Each number is 500 + 50 x the weight over its row's rms, rounded and kept within 0 to 999. Layers, rows and columns count from 0. Numbers have three digits each. The size before them is the row's rms in percent of the matrix's.

# layer 4 MLP up, 1280x320, rms 0.137, rows 334-667, columns 240-279
100:438464399430463442507548544492472468527561545523607494472529511530506476436444476490565448524506583445501470505441485404
098:477453550614522397620551502451424504486577473507543551516456553518492503471415519489554498505528553517471516538533527531
105:469603421471548499429405451529522446528495491564444500557457467508551536495628485475406510499426485462526472436436540531
097:501495581464559527456529491485551554445454584505470471453476435471437472508564529522543441475450463505407546426576543527
106:507582441513585414498461448478687396499489542508452564479493507506510509513459428494447438515428582516457491564537583490
098:598474453475551508554473482500547437525426516599481613525494457539423532481497581452537525415478417437491444464564554574
101:497458463473572545436524464477540466515524469525517499439499547451506472455540413518493464581548459435471507495524519616
099:548457501560447490547514534515524471488489530564511484459532514441375595558431459575442456520511477474539542454456547494
104:463525547521403432446503473455479581492501489505436491514564524536426546486465465500563543463481491488484493598603412449
100:430557456540490635547573477603495558517546478344434481474548474480441458425503478530508479475458483513545485444540535498
095:527481450548450375488546456544498389595472533471550560532483519470478498474508551551568551534629500534476584481510507473
100:432584515534416500382536491499553543488488463482446479498533429538478493388491495564495445514444530464478443487489537527
097:472428469475462478455423532482497461511487517459513556481476522566542424477496542608480581651491432595419529534557565495
095:530535540522473503544490584614511500454522499535433508604471507473528551541499412498486567513496477528438631384511514490
102:562548498520559503505501451526509483499493501570500407521542492415425499564542423524546542506612564551493484511470643558
094:474519407491603483463482549415496616568524508617486530553491431557563463510506534489536360559501550496497519481434425449
103:464413504452456513430544445506468554489529473417496630535464581482558441488551528404489460396419553515539553603525542514
102:511548482606537550604437557482563514568513471469468574502490472453519496545474498507482526519543412460483503444510506468
098:481464461523434524554551565530472507522502543551494572542474502487504507368386510555511519393560393540599629479507508472
095:506494542542552504571509534530551514447487435515451549541470488496494510480467536499510495579480539379452471505465428472
097:423485424512385502416415523550531485439488606507520459499539554426531579577489485554480494461473440617584510497552499487
093:426514594494546522502555540498466543419503523479522560449496500592593463503567554540560512522554439411458512502513519504
102:531421512453373449540490504510494527464555517464505435510545483486486474510535495505468608511547483517494479422472475558
099:470509442476539467537570517565385484536501511554485504521436575503490481543461429491519380439507482455607500524536548581
096:492544538480493496512427581413548443467463409487428437482517371522497410468511512470513470461443439544559442551626433524
097:447572523488460466544563450452515577584496509472606508491514508442558565430510530500450538476518544365464487612492453521
098:409510450590495499524498407465512512468525552475366485604515448460480450569475578533457517553453544558538543423505512477
107:525483592535492503500470442463492513495577532510475501484427493457451493494504460478508539435498561474579572493501387509
100:492517564395492503541567384512484453499378525550471537469470501573480502386562544497491569506520517497461490540505518521
095:514473545503532528547532552541474524437516560499476513512547487434489431443529460526458497533535467495534638523460472425
098:503532475539588543459537453432546473521511486613486439565527455543456484518447550568496447517482458460433533539513504461
106:496502511506467529489449418565510442438563445482484471519462452498480512502432570576463504480504510510433483487548456570
114:394468507449492519532500522456461524484505485370519418510477405531480410511446534539497505514464457485480553565489532502
100:516516508516497458545514503499513464444634477510523452536546522485468503537517506480499485525414528620485503501411553545
096:539545435458546495568522474471459565480437459452420540496472509588461486399503484493569453554409481484491480531519476460
102:496457526474463554472500623524488516502564572452470478462508403502469453525514431470570419513499543435523518479495505450
098:500565520425488485576540474493521477494456537455538482558478546570523451518549621483523526376501528560455465471421552449
099:448512618397487630527542491539481437498489497476460570445553552487509563464514587530486506593612540438520430566505457507
101:523505449597538525492436540425526469477511519539581564525573445464517536550469586491495499426568467511487476561569538536
099:535514523483543587546547463476472564525508554447405548499515363552483488509493522555413530558413443553487504515530582541
107:376478552510508490478468461500537489541427495572489525560532503552422453508504487477598441550462402463411493557510487448
093:380401492537470508449541520498514485486514473458620511502473522517472588455553441543488571548504447513572498449525515525
092:557515485362482580526364454519412476547417487520384629540555467483552406520517566536422599491556467446468511496513470519
100:525488545471555503547485480531469470533371388549472475505494525553493470468535498495404527645505464590516537382469511510
108:514452453515518424477549598516463545577463512442526537604529509488538593568498515513534487452547439540488578394488545507
095:466489399536472509476468559450395500395506528398428496570469416528457446529554583461596575445547482473569482576457487424
097:470406590460462448408571540476470560444429532559501563504548529522459456499452492485521510522512472456562551458481436522
100:512406467554478572473447394396521426514478529512518434462462522482499417554568594469542504519568477559480451479511593555
100:494550583431505557424550457471420479546458473456485499491502494577461511598504460456448471553530527448565506465578500515
102:572569561443449510529444505526430489497549477464431513485501529497438455583561507503509424446441466405480410471528572511
100:481477460414521491502467464606431522517491505503498502475503446476432461501481575455455552496525656477569490591496596606
100:492436487552562481439481473548573472402561597438557476536419519447498524494406473482502490429586430589474531474444533443
096:465396498501521511526496497533585527526480461416458466508483404482461601473544503475497476435516493511533446469503511495
104:439504482497384518517436512543541528519535423414551482517501515542557480487473466421511501469599596606530484530473425508
100:433420466513506526452457437501588440580543509576462421509431590524547519502559442464513554486566499423493457427479480500
098:487524513511502484512543464531505441469532488604492494460458440593391454439468539514574576584521427596533494594472541408
098:488464516485531489499418487531532501452548559509447512388460528418526455449541505585461574503485503511554553546514460523
100:503472466468462504532466499645556477486483486537463527585519482499491495472516589525482496443400390436518530499534528520
105:520486435549495499531475557417491430524534505398534549420470483496477484488375490476426402544480438465538474407473426457
099:513498536459459521426384471438576492570556476391402594552402447509428569545516488520495564495411406570551441551493565572
103:444458428495505475527552489535475487430556436556595535491492527470492406401531503389488432537511510481548534463485527483
106:491550584440462515572475490518470512477471464523466464553624446510575508494533477461460500517404383468471510493476486468
102:484526457502567541458482509479575526413551539451448478493437478542528479448488522489572406515596522470528540443489422356
100:477463561532401492484525502423582495521471460477535483573527446520568516581489461420462481508488495520508515460545405491
096:502563480535590470523428463493517376517425459532540474536455519469440515525436412485491537424480560572519528554368464549
098:559475447530422500536456501490553519550483463492465466480554538500418455545483405481438525425529463494532530623383444455
098:372455471476428550458597483510544451497576564370423503465380451535510504495509409554505475484547468528511499490413509521
099:523499516521478446499494483476448564434477508429443523541465341473497518569446479499423412574537449544481421482461520520
100:349480543600517573515576521536516527473483490523474450441487492542519443476441500484610506549501444436494472560557402507
105:567529503520441464616455456547484515559419456499511457501496403503474448582515480503537505447460543459436485466484499432
098:486420490415489391515483541503479501537483604515505536615499478513594520425502450545461504482546517471436508529519594482
096:438551452499464510470507537408595500463515451402589456506493463515524488453574525511475482512476520459435475532438474492
098:483522459542474506393464446500555434526496540418540496570464437559502516527499512490494569553516480486563439523555492508
101:439413430552609487438480454495494468474493561599526521524521539490496427436465543509499464430577493447472499515512596601
095:597492528506501535563442512516441474500560506458527332480494583514481586600426464451538524598470527512437538476474510445
097:516451470544518533499548559465544500427510516428460519489438484498567535524466472559502518491458506553429490500463472572
095:450557548578495467568452518501586610497490569440546400556570530490495661514449489581494524494520586460483520541500501392
105:508425527516478500428488509502512438490525524490461643495488619506410498532477493599468550478500430541488519543512474491
092:462580454500466514504604526476533377412574493436529453550581505467408535493547495487523495498492597539446500499575501490
099:532531512443511476499551533500542538595481516589558526525476615458477499517553533502532518453444464447549489429500518469
099:507434485540514507565587492427438621426515535459415465441355585527489506492453568524560462572559488534522452456515509459
108:518416521562528498470505457527467519597531518539487501469455564451574465416573516437415520561553525555435404457587566506
097:421519559428524542451498626521534517390511497536438484554422508545486537521435493534560473522467535481436470431522571535
100:476516518402427502485514492527470538473486481439437594484404546479499442489570521417487480498423505515521522504548449463
100:448384585427435393469513385455417474570437407521580533465505533409498569445482548492518447480433499549451496545579515575
099:468497474444539504509557590400456558473586560476405461484486449495526448483489504509504487447524484544484568418534481546
099:455544552563461497520469460528546506590454482532540496499396435514474505508489536401497479549483478599582503481576418518
106:526608407564472483458431462560542607494543507514504431486453482566469395484568461480401472495574510546507553517511468497
098:442478421451496581444536426488537455455583580520537495495438565494459516537337467455492467567514570557540464535424536613
099:521494382467459428533452525406554549498473575536496465494551434375457472513482498511517491457511506605411535562564585527
098:428546452463555448513513470448522413438422500604434397507506470534581476472545446589441426510553529549467476516601471519
101:415479540476475367570548524507452508418560517509559495469585526461427488495501459540536525486530445522517510496477445528
097:401518537520443561532528512514460577507491569563435519463572515465500491519521529424551556370489485526538532540589544496
097:511510584430511450561505498484470428533494527567449450522503452444440559445492494513491543495606531525493545398466469596
101:527571532675513421505531479532533523430512512496469504511567505548493543416411446496539542559506521460582526482468535440
105:542504555541423513471422534456502443477506546489426643474506569531536505445462370419547439461474499508456465494536500486
107:453500406419397467578458506589523557557584528386412587502505501475528540510527358431467547517527378423624567438493471447
095:532426438524502412518463549460566457577441493442466514564473499449497503519515410421525426555555478524542603471353518517
097:560518508475555556536471499478587506567424489588516423538502477512537438485527486535500479527409426505496526584519525526
095:530470482434549544479447499502440512546408472508527475481530405530544449574553535429501538572552462492508531498523537430
098:602449531473434530517585556499437470455476515555480476451394534520473438486497569455491500504421519555534577491477481450
099:587536522494499529482450496540511598485436554435392525498468464530507494412484475572471465544505521507526431511510569471
106:528427500505460447505488497520528554567523495432518607553501483551485474503494514452458552491513447490548474602546458501
105:557531488541506448553436545544517526585515463536509491533524508513457610527449583468652505514502542479517471483519473473
092:458513495509451443467534556564542472401471452457444483555583563472450452539489556484529505480552552468502530389462474527
099:466474501540546472573393487516485443439546424409487546558571458596473503532597552586531507433527477592523520494500581546
101:508482518599475452495510491415500544510549484510462545538464454528596434519553523537513399531621498532415555565619555477
098:468527550569531518557502448554575476412421486466546538517420507487528433462511548484517514465504552428560519498550510446
100:552558498494445550470564550558561548484557542468502496491469496519437526493448401579547467417547393567583507567516563494
102:554543441440527471410524468557455488444443405502541497468579435545406554444545566565432466508563406501381548599429550517
103:497447478558461506508525406502465518447598525457419516482490516483530517428501511522511422422523427471489637500493469559
100:465436484481553403521462464521503502557482534562541474426531456452511464487475546557500454470451531424549511476409560535
094:546503482366454475508361510484461482503457512378475447462529560453481543557494480523525496502412486504491506487437475569
099:513482488519476561488484603454510515534472542439456410412498517567514459494489396490593468571521488463508541500447465541
103:371539425513513511457602481522508381505499573555531599459517505463506473506444502454494518416441547516526557475425546557
101:546485535564479480531505402563498416455477484567587487534513475544433511671463532528554588452463528532513525512526493505
108:459526541469467521453401496482447446498524391478414445501502466484504510427463456457496528508474503521551561539485452421
100:473516535460458424416594491454548465483461473562474514497489552425469466519457514413478439455478507491477494502483525493
098:503503461515488471511467480465577444456451537494477569526568490423483570492570530454515512448538500428511606489489429591
114:575465457546475517539568469508456539456569417528535492382432416451497512535537597433464371480488590599473546440514486522
104:453543467413363540467464487439455462371517607419490490541572407451432495554475468467464508464545541439435448420600557545
099:485485489542503406448559453599510478610545502499433532502485490504476618474499450500501512508500446399664558539499536515
099:397472419489453454501619508532517566481545447465534542437527521446471518529540558501472589474620489499498458479377534480
095:476497504549540541487491576500482488556614384466509607553440554576522534502559479517468517524566497521563474451508505499
095:589546411564539462448579432518457455465454586516498452474478486503473514468545439479486509508430446539416481470493582534
097:496390515515427479500483472483502557588509484408442562434584496505525464482463435557509536570525465563532594539489465490
098:454530547484508477410467472505488400391422485426547460511461523605516525564472513498510458478450535506438572460466442515
099:480568507425470498568507506534562403551523524517516480615539559558416503518573446549523499474474511536470480407441500501
099:535419401431472526542400473548539550533543578443437570494521571595575448404481557418523537511610587575467502518502600416
100:600500461529447468558487509545481513524543469450547527486543462533476468467513484511401566597509389587453487476399453535
104:523521265509526457517525505434557481495489525664488486475540523487435485536483482495412439525460483429424504484514599501
100:518534485494520445495518411568417525515448409458461540484552479579598322440540523565448443571511529536575464445570574486
098:515569435578405521548587470487505505484403436493519442516481504509514439602424486551476474395525420537402517354454572503
092:414489473486539515481505564465472508442485525601547539463404540531405549548518491466503572537550500539411497503462530587
099:611485497557587458544444514481540439466489497558467490495552429477441507452512505504415537547540531594407496511507497508
094:537530486486529456504541593516575519488472547527475498493444498471463487531564549474509571476549437548586531632519509613
096:475452461502470519477536599543462452436502512584437450549490506502478495600417565458562503542538506532435524514459606544
104:483557494562575524578441488495417538547467531468475487482530476502530505457518446533545498455502482472557472531504438446
099:496453477539559508516511502419484545523444496522480543568496476510474462526499509516506517504440445576582497458459484427
099:505444472519443502498558486416486532488514446497554497471511570537512519517494514572540609474477559570433531542596592540
105:425485576528456572486482544586561532434574457621469527554484529457540437475540490525469446493481546564402472546528586401
101:493461541512477548470528517469523548518514505487529567594482512516428466489552610554503543458536443527553525520580496409
103:508467496596485490602450529458481486501484555543532450482549413571503437484473523576523513499516355555552541548532460470
100:569423539560420508491467489531485459452489489558459622574482552474515421549543546407487480493415538417433519453451585576
095:492456508544516615502458447479522497386451525554479515460552533559478497403479458586423501647548583506511643590486492505
103:519539433465537460563487486470454485463509435436522557528385541467518491483567522557532485459411403554535502498565480553
098:483497488411482488499443507498420488541402537412537509539468461452532454462411537485514435548608503569366535527438550477
099:589457513461468395540521525451490479503458454574500570469406523433434505485579595521557533459491504508513521520472587466
102:538536449515521491477393520499563462430557477490610466458498535519562490479450548460621383503468600518452484502411472367
104:468436448459472498496539524513504533442475559562524479449475575461562466408449546475559475374576523489391558617456538561
099:459457536471503524461532535475488505509541473503555547499443496460506490486457566456487583584468539520723524419470478524
099:437502519456454510580550501459542516592489545452522529442560522496460548541436481485487480428504581522509446497480430472
099:619583508455501576471386399463518511474576533498476539502497504591457554508470440511506480512490575502511595453486509568
096:486503547550418529515556538513477492553554469399506409488409507485438441455480507478550482463502486565521506469540493577
099:455490483454548516588477504553567494487450526489607542482552452517483500508464558326537532423450468436517465631504482481
098:555487469557483511564569488460512480574539509537514486459428570577418519502490548492472553465480616566574503515559488515
101:473507455464458482499426425535508650539521515611508485528470491405552573432514370575400455571485501499461560486472529452
098:507492482408470537476539474492498435519492574475502561553572555453548462484435434514512473467488451501513473569542504530
104:486441484502392540487549405574485459507478531516459506493535602522523498439461464441548474355537432474464465503429527499
098:508561469490493511537542540538405484505523481482596568558529462470537464500484570474537606503444435478555447504538423429
099:575468528474509536513586509589535481433396467601473474575445484538497454528529550569520510526507569544434487452493555479
101:518454527454534498477468534483491536564491445530582546443471513449428467524532532628484481505532551444479428487452507494
094:523494500497419539466556505455444517512464458470439613526418547595587486553494549501423445510491490442504471453452573466
094:482386513540537392508466462536577430507492471514560612620543543534428545491474488451550509490477507421458538482523472449
097:496484449450530460570539445458475470478492502517548548416502464451489440458476519590474476510490501501567490408533409453
106:511489563504493558592508414434413525456525566529564503417446449495571484445465530469469468405467459552506442430440530436
105:466519519462498474571453515601402510480509482486548470451517546476521490508553513470468615564529452530402560522420453516
099:491566480463460598408549386467409517437499474365484550476576565489422502551519564570517544512489526508478497581484511538
094:446537416524464542462508409480485490588591489407503565504518513525503534523516558534526517592470500543575456469413540560
104:424550490563443482416502599557522544540434554435459506511530535570596482557559558518481498546511465509502529521495493515
102:500531477576517530526562496457533503515464428596480458500554516490441497568494517512526432471525494520524490437492512462
106:393607464469510454618537569525504540427595545518461481493485521561592469452539527447523473622521404482562480438500478536
104:495513517460462508537452490500481532453574523490506502571449480542384523549548521505471600584430440560469532429427385540
099:502462551453561508475569507457547502545537517544497488450595573454512468455541544505408438403489519517491424389522435485
093:530550464517512521546565434537531561484505496466431486457457510405516458609463460474481428416481555514565429507436458463
095:457544517529496418461476444485548527439468493514400507410443547477479512536487555548442465457491555464566583474492485506
098:429566470520495457469472559477452495486548442487460526506582625543534492534444445515500439580553492470529613523430558515
097:452418426466558380439444531484531494523523551537470505582473526552503532531496464470594551469398490592499596574590449460
096:533571530493621566510563484540483547460509566489426434483536386552518431476564598502532524466472600524565604523450524506
095:485535536565535425446468522470489501439489464599472538581488538508571507457466509555474376491424441489481556550562501435
105:400618494520491541494528527546534505482520554450569460530487581484506455524472505439510484495498484488429499536469510455
093:492530463512423529510460633502544455583555461444518584535453595567536500516516474507444540493447625468402540467513476476
102:598488558604468508522452516554503433570474521567416530536558388461464413441495430514492496485516445458530589497471507474
097:444427396459589499536470533550531435509480506454550490452536512459535400484485520526506575500432531575485538430408561541
099:497442454527501498428506535459423504535482496475568498551466494405445434582560551527547543501393471469516542547468491534
098:484412573441517472470451545415506491526518467510572502580453472467564484412533550503470487496519447477412371496565475482
102:417485529496452429516605460506468497445571479501482450462418443491451558468626448443552583487533492576482459402501483562
100:519491465565428451417589559526533491445411527480405504514486471662533433540437464516490438522602469509459513525514437470
098:533523383547540458523490587477413502519471454472550434459493466472477502512491567451457605450550546575482453515483482475
102:457599600536527550487493497577493525620472511498388563412417435477430537464496598410592530525518467577466539490501490553
099:538495547587528504525547437565459433528541463548465489473531510532487554546548540467442429507426402542479537388623474534
100:574447514551484450430479520495553489439535485511515502449456519483469536500438518490444515548479581455465472476499537445
116:411451491553546588524538430518484595429590539474473548529433534356521394483538499486461519533522531577468462514491574512
099:547454421447602406468499446510425516535503454486583440526450463494395473557477560431499518499476533503484514553554511435
096:430499403546450547531430506469555467566492607514515440452465522408528596515550540512526493573570533474443439552506554493
090:626544553548392567537463487488545502418501496390505507465396511453505496573499506545468614473512372511493512516488550503
102:431495492507518506540522491442484499472449488494560413536518451464493534536428580494549608489552514479495541539516474509
098:484511475398542512472527566509540558475524535449510475544425563538491500421466441409492469528527481504604522577510442473
098:483524516444435625469580492510578487535521521446479504496515458549549405507557496522530449551424531552374469527519498507
102:537464474517532459504379465460506434407484507471490508434455522591458557410522416479489498613466500595474501474561582478
101:501538474485466375515509515508395529580504503483457497475442512450400416498577519523455456517527520411524457594460468533
104:509508541518517496477540477470442546474425536595480504473545563538435520461509478507558441440533419485506507467458486539
104:517613504432542467515472563617486505345486461489533549395513464522556516562517560421465483483413490549595488492443548494
101:466553449576486441514631589522501522457490527522397531441465462525547539473474519451528451484503476495404528490538466529
101:508528541535522544452511456537443549543581490629507563492536514577516441573543557521418440470610514449415504564463488515
103:418507490480572567490583422508493480559518448446471500538494534493504493513562467431427571339536446529545482487457551528
099:600482444440454460508451524448531502493498442472504474427475435530569486562580503589544448508488590508516497546532532475
095:610530487430484441549465495667415540499506516513486503510564578474481540546456489530440482490497552456438511430500462467
104:556475393451452472524587539478572489492587524515438535430475461565493419444526463469523525452471521513390514461558528595
106:488514501478533372485456437496470548481514500449565483521483529538451518558506518503527542421424490485513576516438422515
099:562493506430502603528446576559543473501488535586493531505532531519577411402515569507486519505455476567428517520523491437
098:473512477479539490458533496511604522475490574561511477557551536486457525493599424556588599516521522435576572525553516478
095:445437439497530477433504555510468523477568515522453623505493474541490457453565453451605577499524489548556570463550468514
095:381460573534603555471473468487463486440567555484496586502475576495563565469513540457442522526592463389571500451529467556
104:448510552473579496548496506478519472473509481507506518444463477483589521534554473468518440530419444531520490523630548513
093:474431489557544478495462480541510535500485514557562463539475461508400517514461484518519585533573528546412590519564526542
101:490474475443450575508437496526540590366553512463544498508510363474459529510527446534549490491433494611533466517409444497
105:446478466498440507468533455484455519531452535558565529529531424428426518566549447501443523486559541464469472586543431550
098:575457410489568506514565557499472534530524524648462495586475554527527523488441459427490449434511488524501533463491389532
104:551459616446453513496418521445486459527529523455564516508538473526536456533505445530474501442565524491499447564551519559
097:457515557441496487592528517456565509392508545426526514610465488487480438455428508474587516469478463526432453484499519480
097:517463557546515430517536467558532500618479572561493554486449370523483490562542404506410443372467507597446467432531500516
099:534472548530475568484371506459549497494461375461502429471373461561549524548413447441498503476519498489473495467461522522
098:541597564519461546523527486506483476432588441499511500519549568490508476512454550445459494543484528569532515407457511524
105:528527511586422509485504518472526494556581454463498484532447545446616479500422542464447490523529435490480498569454513545
108:522409453498543543511448493431480455448556545509483531446481545506428491554444453553509520504587552498640371486521523423
094:489448496580611505486523600503541586463457459502471495495476519486488544514509479528454504544444586448540484522505584562
102:450500592542512446524446458417482480534481443487499546544496514568559481536579502434509390505474465469483484564541559506
097:493477563468458439541516570519517467470446500480470529484436466438462521527547453548473511530446423491467578487480509481
094:531548477578574527552479479407539554484530451379472508432449576421591511478488557543508479495478456417502510423553474437
103:412395501496591476523420471594549490565427528414463486508571498561530551494496486470431469511428476484458507430579551481
098:495547533497545467529478481524551476522538489462427596529569537470500577482533499606447538452480435595533447507531516606
096:501467468517483511460466538467465463519526590462524453567528525539446538504512419510521581378568489485583599518458417503
102:497521428447437476447602509580508464543463576377492477504455475459451542462497500528581443491520445533491485552476505447
093:576534531529379456522539415523495617572500471509433424428411509507455467484539543511405513481523651541590528591526512423
127:546469448569479523495504499597433561437314469507451544516588543439475458461366478570552505485562514589526540475466503509
103:428606567467396487478455532510427556452451554473429508457470527433496497501549469475507625374438471507426454479474540586
098:480533452405622487474432472479511480448481475435430495460488499439522515569509442436502489396561467523553524433580406435
100:410504569562490567565423519474564533486528470476450541534513552534499534499443478436435534629519462508451520521338548494
101:576630567512495501531536560481488506458577493577551461428429496461450458441508550500497548569472518431470544453506496524
103:448551528447567561478488479487504446540580470462500540457524478504538611533503534521461433564570494495501450593518578586
096:492492498523526476411489600498474468493396427544576535421521468440513497460471561440476620427454458521445563439535532565
102:496480510444485513553505552524419520556530558500532463552620452500476488500487465584420501523485557589535464482466433482
098:551448523550602416522427495539516530554504495429430568483445559535457528482512474548518505455521587479489518508496549469
106:469503472541487532566431545514493567520480459525493554571534483507458563530489417493512606457563525489563514577448426498
097:575548527509510344400562490462513460605545396528516500461438435521514445498467508528563502507529478562461591522453539499
101:488510535499510473530419474473576448611489520406463551520592512447460553518472543438443449528441419427479501521431510476
097:473510513450494455635538459540448535464449442491547451424490505504538460554395533521414408508590592501526399586480576586
107:502482450496549554613442504527490461433470571501497570497559469474548447530479472527509440551487472488568487525448669482
100:534399506519480531478534542514402517540462595588500483587496577531511553605542528587439507540523573528456456506496434450
102:477496483553575557567477496469496586485536520558475587449445496572527476501597493508476498468596457516503465523512589540
099:450492492487589493512517457505408520531560509478522477514536561395448466441506442520483475467482451544497475443524472524
098:460594474536425478487505474510482511554549497431562547455499546419460489521561558486476522446524496551474522402577465550
098:526491518493562602500489473528500506384535450492470403570445631525481591462521480412442548496476468514485432426521487503
100:377488616494598440440441528493587482504429460539457575503480478520486472473508469541487478485523413495441590485497443565
100:455561523485492479511481374443476532421468493539472551468539480505568445513556465436564497447537444550542537534544561561
100:540535569530510499513487505499582564461485481493529500502384476468485580499514452485488534545508413463485456433639578461
100:496545474496615464493452455561502512585539393599591415465521494433418552471493536403560560574493461534456511481485452437
103:558474574507510452472532530486580369417490420460537488512477355491530584469526416563531466413517498432568438589502527452
100:530535548491423517498593537455451427478404462442421478484514434571542560461449415532496521569416498550456548456512566503
099:529460442547541555586425499599432579597604418501515555508421396464449479612505454434471598428568517590490501466443520508
100:473497514471482508491509528508534497504411464471524436389560411574502575441487496503362508578509525417586568448504413401
104:455501540494528467404436489490510552499541527537557490589486503494479389468514521491493603567470554541429503418528542471
095:457478575494483494531544483410568512512401422499519532481555513503425524492474508521539500566443524429402551408550453407
107:510445454526516443502523453534493447511587587433466543489517418566594521427473540465475492548412507521564498497393606625
099:420490530499396524463564513577521525473487571558492548462498469468586542492466439507478500502463482495462568450438464562
099:495504495491585486447466616475558482526507454471547388574413500461433520569607566435564457499449491486452516433412494451
098:473562452556459477445395563437454500588566447440523530557475552553554442523441453556582521475547484530396478397528400498
105:627569481526458540556497621433435498487566474562517558481454484537447541514483505410511585472443494510549463597495547489
096:529509495660540512476446434416486495593518510446612469457488524545523446449481507481553469459501493554494504527491448487
096:495489463509484528505433492462573553563461510500518602596522487433440439469516549532524533510518574407561441426494436521
106:426399506491424502548542491515505593541557454562568446473434533504459548567437511445484494530556520510437447495472522572
101:569447498507549482435473542497516574407450493451586574487511481526484553573567470539546495533501489437478469436435526489
100:528425587523463533512558457513517497503443572512568474473631545516494481528474530446481490484456520446464523473432539530
094:443506548525498476447556534457514533527455497420491506475507543513439409483549470519518424488479565540419441529503427512
101:520539501429506573428471516495505540412612595498454511476568431512544465515427514520601557522462441532447508489590525446
099:489483541492484456505464474538550435459492422508504474508580475462544521510494502512514466500529460407449493511526512451
095:466528415558502604545474404479526508594474506547549481514512482561440498505537454564508509534473540554494502558465524563
104:539489506598515551433542510465473545503544335327489534524496529546462534488421477558457494527551460519561499469531497482
094:521538500490477546473530505447433468467513591455477517465543435497512551515557498538538519369541481469517449537447451495
103:523447523505508405509430446485468440475468552476460503545463518477481573417486480526519463491495555458484504522467508584
094:440444518543427428419418577551419511490473550462510531460632542415535614473517437496431499466548461479472530446515432486
099:460564485454465419508533515532506458530408512502504464436452493501465488461637483453528423429471532578542542305623510471
099:568520540575547536421502441463375586477567574617448515483576508451517502525549473567487536506502468404530510576491588484
101:520464494420508534515531400535487466472430574565454558435532453571546552554524554502507590545511486517435435566493508488
095:523553477518509474565478451480509507473413453531616404487426525480434447571466485466518496477467487505478506505472482483
101:439543526545552456446512467544463584461485409534451575525475441387532414488536518497471524512483494522499528459461504418
103:403510440459498508569515446528460475447576499464453461543515484470568515491525444532444410430495589489513605489583544484
100:442546561564444541578439428522404480531517563447497546465545488452456406539430537510443549411551482488534484531525550518
102:584414513527525412488467505490490537482489534486480601555457479512556464427481436545432482580425468529504481481439445503
096:564483474505474492506550544503544540604458417565463547536532409442473535452657482488497475552479467439589549510435526467
099:513434414505470378522512428513463525477506547516519494528525449523406458369470501414546484507432442506458554579578444495
103:480521508541435534485533457532477524504483577490516535492487588553570539426457475579525476425533522433586435411562519469
105:510426453494479465553488445420433532382526588496466511485527559565526468480488498508571585566432478448530492513414449542
102:472528483589467441468527430545493550434502517561442473490403558524518401518542561465475516475505495648525494498482503468
092:526523579570595399555597518495485573501544384506396478464520457555544516550506513482547480499507476520469512445375468455
107:510495459458504581581445399513526556464518540478487502470445525528509513560535339511496532440535442481511504452484412541
097:441440473540606578500478504516415572530413584499471434493461464458474531505455493560515494515494469474505539502514486505
100:485480426538547519494444579478416415545446486585502551483552511465540550548607529537424482498510582409561549619508521518
102:497384444477582481468462462530476517385423427478607521470544446449576518417523441489455453546487487492499535509444476630
099:482498460463511519472505375409523495517539329456467519449471574509504443507492491492527422502481499459568511511541509501
105:586543515507457501474525533537447485629514544482407539448540468552532509493563476501498516550444502575489486519494552505
100:575490485522502427500441518470432533503469539422455431608458432491507562530494439560569512485458438511383484533454550572
092:522452477502486492473494590443581475488538596516490531492550471497483582591623471445478470507580522494461556541564425480
101:521415565542418457517522457506527514404510476446588549396590630432522526440509511557473530551512597541468477415415476508
096:467530408421462497467476464551521497513466525491604590455577512417495546459557527501465464546559559476541531518517555520
109:546488547465473511578474603547544518555519607460505523538387528480555560495514454544521403481498460527469517474487477402
100:563537424549613528519500558507617399550522484458515504372531536469460494442503577556448478532482547551473482441444498423
091:538508498553510439486582434486533461451602534399448636493432498512504423474515454557497503605495405516583500487520441511
100:568475444541544475506490462496553522479547546489547428507574602494364485527540505479503430556607432468482449484522504560
096:474577483460602555378538510475655527583405560438435462449490432527463537475547529453524528540479449560492491431463478507
099:382492504527506477427506453401479594365512536487599474458435442535460518462435457440535663452463380557483458602493505445
098:538446549456505543443497492457499490445426526556479504450534403559566543469551496507483509468559564552530545512409409545
100:577444565440434421552437541490518429542556484495456540483473483537514518554589541425510526491388411595515497420509553474
100:516487490562398507466489521558519550433539471435491508562576462543480378556524512570519492523561481558524497476558471435
094:488433422458525447618476538495399453481433564510462515500619508537469449539589456523490465554473450458386435510487535560
104:538445499471519406450568417531449468582435546471512477563449478513500526474560546514444484530482571420531551542492471536
096:481464493439482514507572492552536587532527446555490566571422558557526541491391525570534480449461567577515499491471540520
103:573553509520533488444480535514564471465473501538495522476525505477458489545552463495568522502451495460461495536572556409
092:580466483613548505481614496517554465473493426499559451486533507540466545461554552416514513479532486501440400542513496408
101:554587506529483430545514574495513545484565529492492540509497513474504406561479444481518528464520560523546513474520551426
100:534564449509473459460429484581507535543396456559440430523403530534506523568518437540405543546470506414542472462573540453
104:614446459421446438628500490435514455568508485464508437411460589443462530472502509449452520477498456493545509543493468484
099:563474570488535445527544521491496392467458546522545538485517528462414499514510545479457537534527416511489445478517467509
099:545447555556474538469552499469499474491402437529467467476452531535498527529486508457402481495496537499516520508417514550
101:574500516482560500428601502506549478510556505492552477494484559595442592501500433473547585492534365557540450399461445480
101:533511589546492553531461496436466575452436439576471497610475509505451437508608576521493538541562461576609480536530538527
101:493485546389463575493502573492491495503540574562532526437521405400488509522493505528532511497483472476517362559497540515
102:490495580522446488468501535523535562502457470527541591522489516454529500410556506518565443602495527504489510479495482459
100:558512540533526541447470442587454507514417427418533499503578463554445512559510498553571480438511499466468543534389569518
103:518576624530521503474523511520597516578402461521485521311566505506418520431540495483541488477478514505441515395438506500
100:471510480501495432477497469488648491474407469524441589593533470471514584574427470504468517472447448533535476494561540531
105:445487437559490495525581535481591458554516560490463516482478522412457491559563534511505468502469451472504456481627508595
099:468479579385473453504521547546531498510548497394509523533542405582604454491550460545572462496554522573384438555500435555